Weights of a small GPT-style language model, trained from scratch on English Wikipedia.
Size: 8 heads of 32 (2 for keys and values), MLP 704 SwiGLU, 10.9M parameters.
Architecture: RMSNorm before each block, rotary positions, no biases in attention or MLP, untied embeddings.
Training: a variant of SOAP for these matrices, 161M tokens, 4899 steps.
Each number is 128 + 32 x the weight over its row's rms, rounded and kept within 0 to 255. Layers, rows and columns count from 0. Numbers have three digits each. The size before them is the row's rms in percent of the matrix's.

# down: layer 3 MLP down (transposed), 704x256, rms 0.0874, rows 581-636, columns 224-255
# gate: layer 3 MLP gate, 704x256, rms 0.0885, rows 582-637, columns 224-255
# up: layer 3 MLP up, 704x256, rms 0.0883, rows 582-637, columns 224-255
down581 097:091169115079168149143114144166096121072075124169131165061087138103120119103086117091127107104163
gate582 094:123136144168181171112103128111095098129129163140078140137092108122127094119099108181130145164150
up582 086:118155159153185163148094123098154152153129129092177102148115140137143120176119135176135100118132
down582 091:121116104138156116130120123112141150120134110166130139108165141089095138116130141117150123135085
gate583 097:100171103146121142032126133124151157181125157118087139145183122177090126124097107146077080124131
up583 093:138166100118130128123146127141106129128232145132185135081120126157135151124115101184133136135090
down583 095:127159136108170151136185157077133090150037139106097104141087119169062147104143065153127143134153
gate584 107:165096062117126150131083135108125138117180174154122143211127124119166119160127099143113113190140
up584 106:164109091094093152157122117110151130115159134138145141192136118100140096138137090163102091164144
down584 098:109125096124166106155118161123124112183142169112113126130137128206119118101086112125110133076118
gate585 087:102107149126135115164101162139132160094089123101133076142140153180112119127125155106130131127120
up585 085:109093101124091101111121185180125157139163123172122113124128107178134167149130100163105136102155
down585 087:167125147154122151071153109087122121168149140103088168196054077125107134149129123121186084108217
gate586 112:112151132149094153141109107124149121121069180136160096118130133156113137149147129090136091163145
up586 104:110091152095173148126141159172120134122173101134074146144173121111141120150114115139106173080128
down586 111:087108130135155154112124107128098136170126143104160115093155103060118129114097093148149163095118
gate587 109:170142147109154136145089108102094138084115148111126128092124068121180131154141182143148154151136
up587 103:159135120078146148152098114108091117154130150181180125113130109136151151112168141108158153119168
down587 103:099111155129114166036088117146132103141148116109106088107174100112124117173116079171168115131189
gate588 087:108151105092101126151133160171100079141142127137216109108098194160098116149112110156177169121176
up588 087:096165071129144087120113166106129113195137126137194071147126132167165113121124133131147134082166
down588 089:082111144156148177137140093123088093183099115106222143094151124076128099110167162177181150152139
gate589 089:147107109112184154168168120157135126169131135064106155123132118126160128149095199168103155125107
up589 091:101105089125114092189153132103079167119104152192143140108066100071147179108154075178089115140198
down589 090:137147201139091162123126130094160156095179093136143135190100124130108095171116085153057123157140
gate590 101:151089112136103156156100112057178135143153163135054136150133129131086142155129150088103175046119
up590 101:115134131163184136187133161119165115133104099109141120127128042133108134127138101070182067163165
down590 103:070103192119109091141160116090167139071148193141128082146173098171137150097140140099114118115100
gate591 109:148094122155135106079162126189129148102147188141171202166127085092123120201149060110134152104060
up591 105:094155092117214170091126062114131129127100122102098044089125165081166132076067165075115173124165
down591 106:086132136118117153159160134144105122142121096094096128121112101175144099132130151112102097084142
gate592 079:097156156130129099159106141087146134117124135075135160206152097156172131144121155139136100115049
up592 084:119143126144121158122173110166116123163149115191170077024106141104088128114173142133099174155201
down592 083:154154137106150088134156132161132080128138075165116124116070141146089132090109139156147093152193
gate593 105:136152106071138111101124180148140164144105167163180090079139123120152159165172112117085100128165
up593 104:106177091176111152101068177182215130147162132196094086135130125150135151120126106125171207148161
down593 111:134185125138173123154153137126206195125174142138116149133202107138157172161207154112124142188103
gate594 089:135150121105145196130187158110158135148092101196178077105148076162036123134072077132180133123086
up594 089:136115131136072038105103174171105088132164145122108208169173113132148153117158161112143155150128
down594 090:090131152134171131117040088094023098161098188123123055137127123142122159070132162085148122142143
gate595 094:167102148138142093147162120103118113152131114133167103128086160098134143151113121141116131172173
up595 098:105173148137120113088150095158135143089174123098092159099114097153120123132156144091095125121188
down595 104:114155120137050082081117134114131145106078159128116137099156069066049174102171134159094146099126
gate596 110:097160086149152157115176120152094184148152152062145155139101110110127114122127099157086123127106
up596 103:163056159146090111134133150117144059177121094160111100155133129133153138178097093116192154144109
down596 101:142102195099142141062155139180137127135191179217143111103141065129127098208103143114121140109117
gate597 091:113131083126198105120146135108088138142147060094094169151153081137113090147158223097129178116075
up597 097:107169071140211114138134089094091137137122075113083178149164090134150115150150230111114164105102
down597 093:109166088170127111105100109121098107122124078128110153105235121166103111139103170109068134134156
gate598 105:111134134153161144127142188122091168113116120097142131161109144105167151162172135152232164137132
up598 098:142131134149072137174091108119119155116191109109194191142146076123106173119141154131143157119130
down598 104:169141107086113065114123150174171123149137180126118141156126118079102121108140138109170129154124
gate599 105:103158116096179158152171111133151144110165174112176085109158168114116095155200093114145191130091
up599 117:125184070138137163120081132123178177086127061108136123130203125118123120133143138146225173140099
down599 111:141186154134168116137130176146169183161170144145125091137199142138101123147118149158109226095118
gate600 104:157142171096139120161129185125153199070100083145195130102139159144107151113190108087082059105107
up600 101:105092111126086107088098126129123119151198133076150141098129116082159111094109117134113162113148
down600 098:150048152107143154087117092128099109167149172120106150083109067108178100140139114087151136091143
gate601 088:118187076148111127040131117098102130116099168119134150113103071171140108130114051198140097116138
up601 087:083103124148138194102066112118108157157115119151133106146095145138190115106097126060100089129060
down601 089:079192151120124107158111140109169147144158135179124165076105140102115136111168134126090093133091
gate602 099:082157059158115157183138119134108080096204162135088157146082096155055102161164107149161139104119
up602 098:132170053137157149104120078134095082133172202115123148130124126173099100159153151153132125114123
down602 098:109165095111169105130143096127122126154149158148144081154184107105119138103097130087178145130164
gate603 106:133052097150103128131162093142153138101113161098209152137088112093150160112159148078155125099118
up603 106:167112165162142121122166106171152101145165143140117094138132188148123123156148060120128131124117
down603 106:114093120204112092074163159135141129133139145174135104203144142118130143059083113114172168153122
gate604 105:092118069132033190131131089170111112107108147092090193134102171085113100107170132086172179102105
up604 109:175180101149158141172134083098177142156079164144117081125138067143173171150133055161060085120114
down604 111:137152173145158099101102098104119149123192136171130077104088130088115067101106148110105113161180
gate605 100:086099168170157184088125130153145141129134120094188111102088131079095165023144130132101069121194
up605 099:124110106124110103167137083122109139148146112114075083135147156109140136139085145131068161107086
down605 105:173155117110103133154097140147117119141152131070155129092136142133177115083090110113122142157076
gate606 090:105088136124099152145087101124147201121142188109097143114131131100156106142105122180175122132102
up606 091:095163144129141074107138154152146071100126082168143113153121158165093146157140078106105126103150
down606 091:153135097098155101175131101141126106114126106161116133096119108125108085041162117081042150121107
gate607 114:114110165081096144142137162174115148190186119173109163159088111177177120112120138116109125102136
up607 111:159146134089110145089107144135140119195109148171082119100178137134230149112113155161106106133135
down607 111:120117117136145141072137051137130077119077106169128095083181131097071095127048143173154080111170
gate608 100:137127117187112166106168136104098155138115162134130185122119144152155135158096156098135142174103
up608 103:127123083150124060123118166097121107137148137104163186136139127130099097167121143086193112120097
down608 103:154156147165107142116158154102102140162121165137165154115155169130136154115050156127131072116158
gate609 109:139120103195113118123128126124131151087108118124159075144126153097174159146178170104141149090132
up609 111:145170171125109102161127166155164167109122071157180116130152154133144155114138082130155153129101
down609 106:160134142173095143137160140128137151103129077119135134129142145097145205150122124109131109118126
gate610 104:141140096118120114095071071103156124192076199100070114137153083129187135131107116148108167140013
up610 099:089124109158068106188217200132138066080121069087123063095118152112081099134162111138152157147107
down610 101:141116165110082119122120146138140078155133175154157153106122133116117103145081077127133057068116
gate611 091:129169136120125055145199154148138084115137196113098123148169102110147120128136118138131108123080
up611 096:143115123100115077110111150134203154184113059105157153102151105149162161161137138166102130130196
down611 098:131110143121082116128161164072129127159143094115176124091063163155225117071178119153162119083150
gate612 098:091065116180121119114173085111112112175123146134096137132080112102156109118213115160080129156153
up612 099:105082141142134117091131098158043099135145170111074132113074171121146087123220123153072108136160
down612 088:148117131181076138078125151133084116131102187107132141148093100125131106102169066106085115170178
gate613 091:073132141161070113139129081211141115125132102121138173089124146137146166110108100169109106094113
up613 089:091099178141089140129123119153170126179106120094114083091111118115129117080148144151103107109106
down613 092:146111164120144165084108141149142104125147170090131115126181165172133127132123148145128135101181
gate614 115:091127136111175056144133122121109134149134168097096089122172172147119139136142103118117156107142
up614 113:125151112159193101110138185154102142154137102137074168137119096114125097133094133077152138119160
down614 109:099139146164123145136198156142148106074148134191118126088164082124175134123118135089111097166145
gate615 114:108116133123116177070168146122170076124138104119136194120096072144118112168155025130171095154113
up615 101:161125105122097146143171096058137158100106190092109161101092077123107137148074122129119160097086
down615 114:159079116187175117137121165108111149148134136105064163152238142112071158142134123148219158085090
gate616 086:142109134178126168122087095142122140069191120211082125160138138093115214105088129100121171109147
up616 085:154128159161127099072142148166061086172143106159095220162122118121153154089144102096130101133167
down616 081:144050167178128098112139085111124111129112131109108103083137175109134158121146160114204128196138
gate617 095:087199093171105162155112091121197164062164120111099158167122160152157120155129113176111160158139
up617 101:171066158092147092106151165129077093206128093151158081094114103103082154080154111085140094096118
down617 101:138090121100150117103116135146125122132081120132169147109109111087122170116178146129166117088135
gate618 098:122142169131144131057104166182177169108128131192127071151116194131127138167219095093186121121100
up618 104:118121178121135106018101113190161139110146164169143079154130166117102133149201130092166101123122
down618 098:167152132064141146125143113187129168132144144158142103117116135169118101159159128084151155122150
gate619 101:125140080100080149175127099129098154145121135118090147200123050152125118113103094128100135145107
up619 114:125158120160079141143136099160098084093098109198162067137117095138073150154178118150119145154202
down619 111:130100108114131130135114089130085167155110176127124169092133152116158113200116132186152065113165
gate620 095:111145109089096165125145078106120129116055162129108093142121130143134148169160061169062082062070
up620 093:134158084101123113094141173139138043095084146082143106097126082133134156104150071060172151088201
down620 095:089079105124191121172122181147113145142107119145109107138133150149142129173087120132183099158136
gate621 116:115142193081128102165160108082123121101109132136144111084142201101124131128136116119139123122133
up621 115:126180178111093041093133085113163172117111143130083136103109120144195119131131151141107109085087
down621 116:165100123057147157128147106147093132108125106089161118132130098133099143136135157118112161157143
gate622 101:137068111130067110104082122112125105150136163152107146114150150097191164171145155075098098135091
up622 107:147088113132124106147102103137116118190103158132134144118160153077160131153123124074117102183108
down622 103:126116103133079113145128106152105119118091110113131166135161116104100180148117161148136126097123
gate623 107:139130154135111139114119078087095146097110113130081094081129087132132142196066151087151103110150
up623 109:116197120096153126192085106144160158136112216166181179176161173141116151121124152130100165096124
down623 097:118158119120142163113143196155106108155106153103091124092161054134123077073081083157177078118151
gate624 096:149104143172151105162120073137123151153160159176114087118099130163133103148086111145152167082119
up624 099:135085120135132123165131070120179159149081108112208148123153112160166133157120117183159117104138
down624 097:125106124174096145171160135137125090154105138092104132173137121188117106134110109126131114100185
gate625 100:070141111132146123090174065188130140088109202095144113124112132149080088101142114112116160161143
up625 101:138065117131142109090118151089222083122060106102146104140094080124106106105151113102166115066122
down625 106:075145157114169134131178103154175127102105137130105090082087148138154125139103147155168108153087
gate626 106:103102128086165116097129179155114134108108099110100119107130087154119068114159120164102073098129
up626 111:102166048100115124204152226161109152075113111126139127123146148089114090141103201178097134061122
down626 110:104118094133138084139154143080158079092152097218116135126096120107107083139172147160175169142174
gate627 084:136141111126117103180148131128147148113122115147069087088127183071118121109115138157137112086145
up627 089:157173115201120123176159159139131133132150081111136105160137104142167162135144107181123133174110
down627 093:155112108130124100160111116134127187088123065149069159062072117176148146100185075070126125120117
gate628 082:108169140146208089074152135091134148128141138163074098137106119105099151088158112053164124099093
up628 082:170080176120114105178133150168150100138123140151105166126141117152097136121102144134093125132074
down628 086:078164133154172155078126124088051155082136062122146110084129079128131111089145094104080132151109
gate629 092:168143147095141129094188147090134141169142144138114153159076126138109148110060090125104142125111
up629 090:118151145105107128169166159127111124180132123152163182119128090057104078134173165118124150049173
down629 089:138099134171097167176077118119102112168120142113171139132191127165154065140110162162158131154147
gate630 111:131148137149115096136160154092197142143178163181067111151097111109070109125120079095123097079104
up630 114:110118139122157166093113118166029102164158089136163117127110115136146118117115143151134126166107
down630 114:124165194110104126078130123152068144207179128081099081155136088116102118151135199157092124141127
gate631 090:119161085135156137178169121187148123098103148160088163111133114116096117136127124160168127153112
up631 096:145195117140124179129149114202171087119120112120084116127129081112092112102133096108158055144133
down631 096:130113157084133094115105136188150123087120094135113155089123124127071143179095089120144087189092
gate632 090:155118129106176128088125200139146123105114143154184154193147139159073182144152112114113184158098
up632 094:116145115192130128132102103127116132179132095143107099152114182119107067148179102102089104097138
down632 093:161160133085137118136124129141156118145185159103137126131084205162129158154154161113135121094149
gate633 106:106146139102147134116172140104089111131083143157185098092143087127133116183115179125174148084108
up633 105:147117110095104143100140187123117109103086112144129151148140121166109110194098134146150164080125
down633 108:186056140133151178115142137061082104110167152136157126113136153190103088111184102161177068107185
gate634 108:113107110144133188094142090163135082156173119195141108105114208123115142129149142107036087126152
up634 105:136155152093112126157132106117119119133092117054119161109126061134136101123090112140162147173127
down634 098:126130122115161093146128125112089129134119129089086153152096093126163138123091101165172148163141
gate635 109:112111151115141112158173121137114093117126101161096155153133102124096127164113084156131141115091
up635 106:113144162110136089129125080113108148115137123196168122114090109145099118150144119177062159165149
down635 103:140156112106111163114140123115128139137139037158081148113204167092115143150157093185123112096108
gate636 123:150141164130107140093149159156115109169178068164113102072123152112156167150205151091158125152173
up636 115:110133100146119158060102148175157168134122173149136105170129152136100153087203165138082094083121
down636 120:147070111201148136127149157150156112096143168152113139147143194101104158154133131137140112086057
gate637 102:144131101174101146168095099115110135184107106118088160084136129125149171119137107147072073125091
up637 100:113171086110155167126134140166118160117131127124124136164150100150136100191123135175181140192178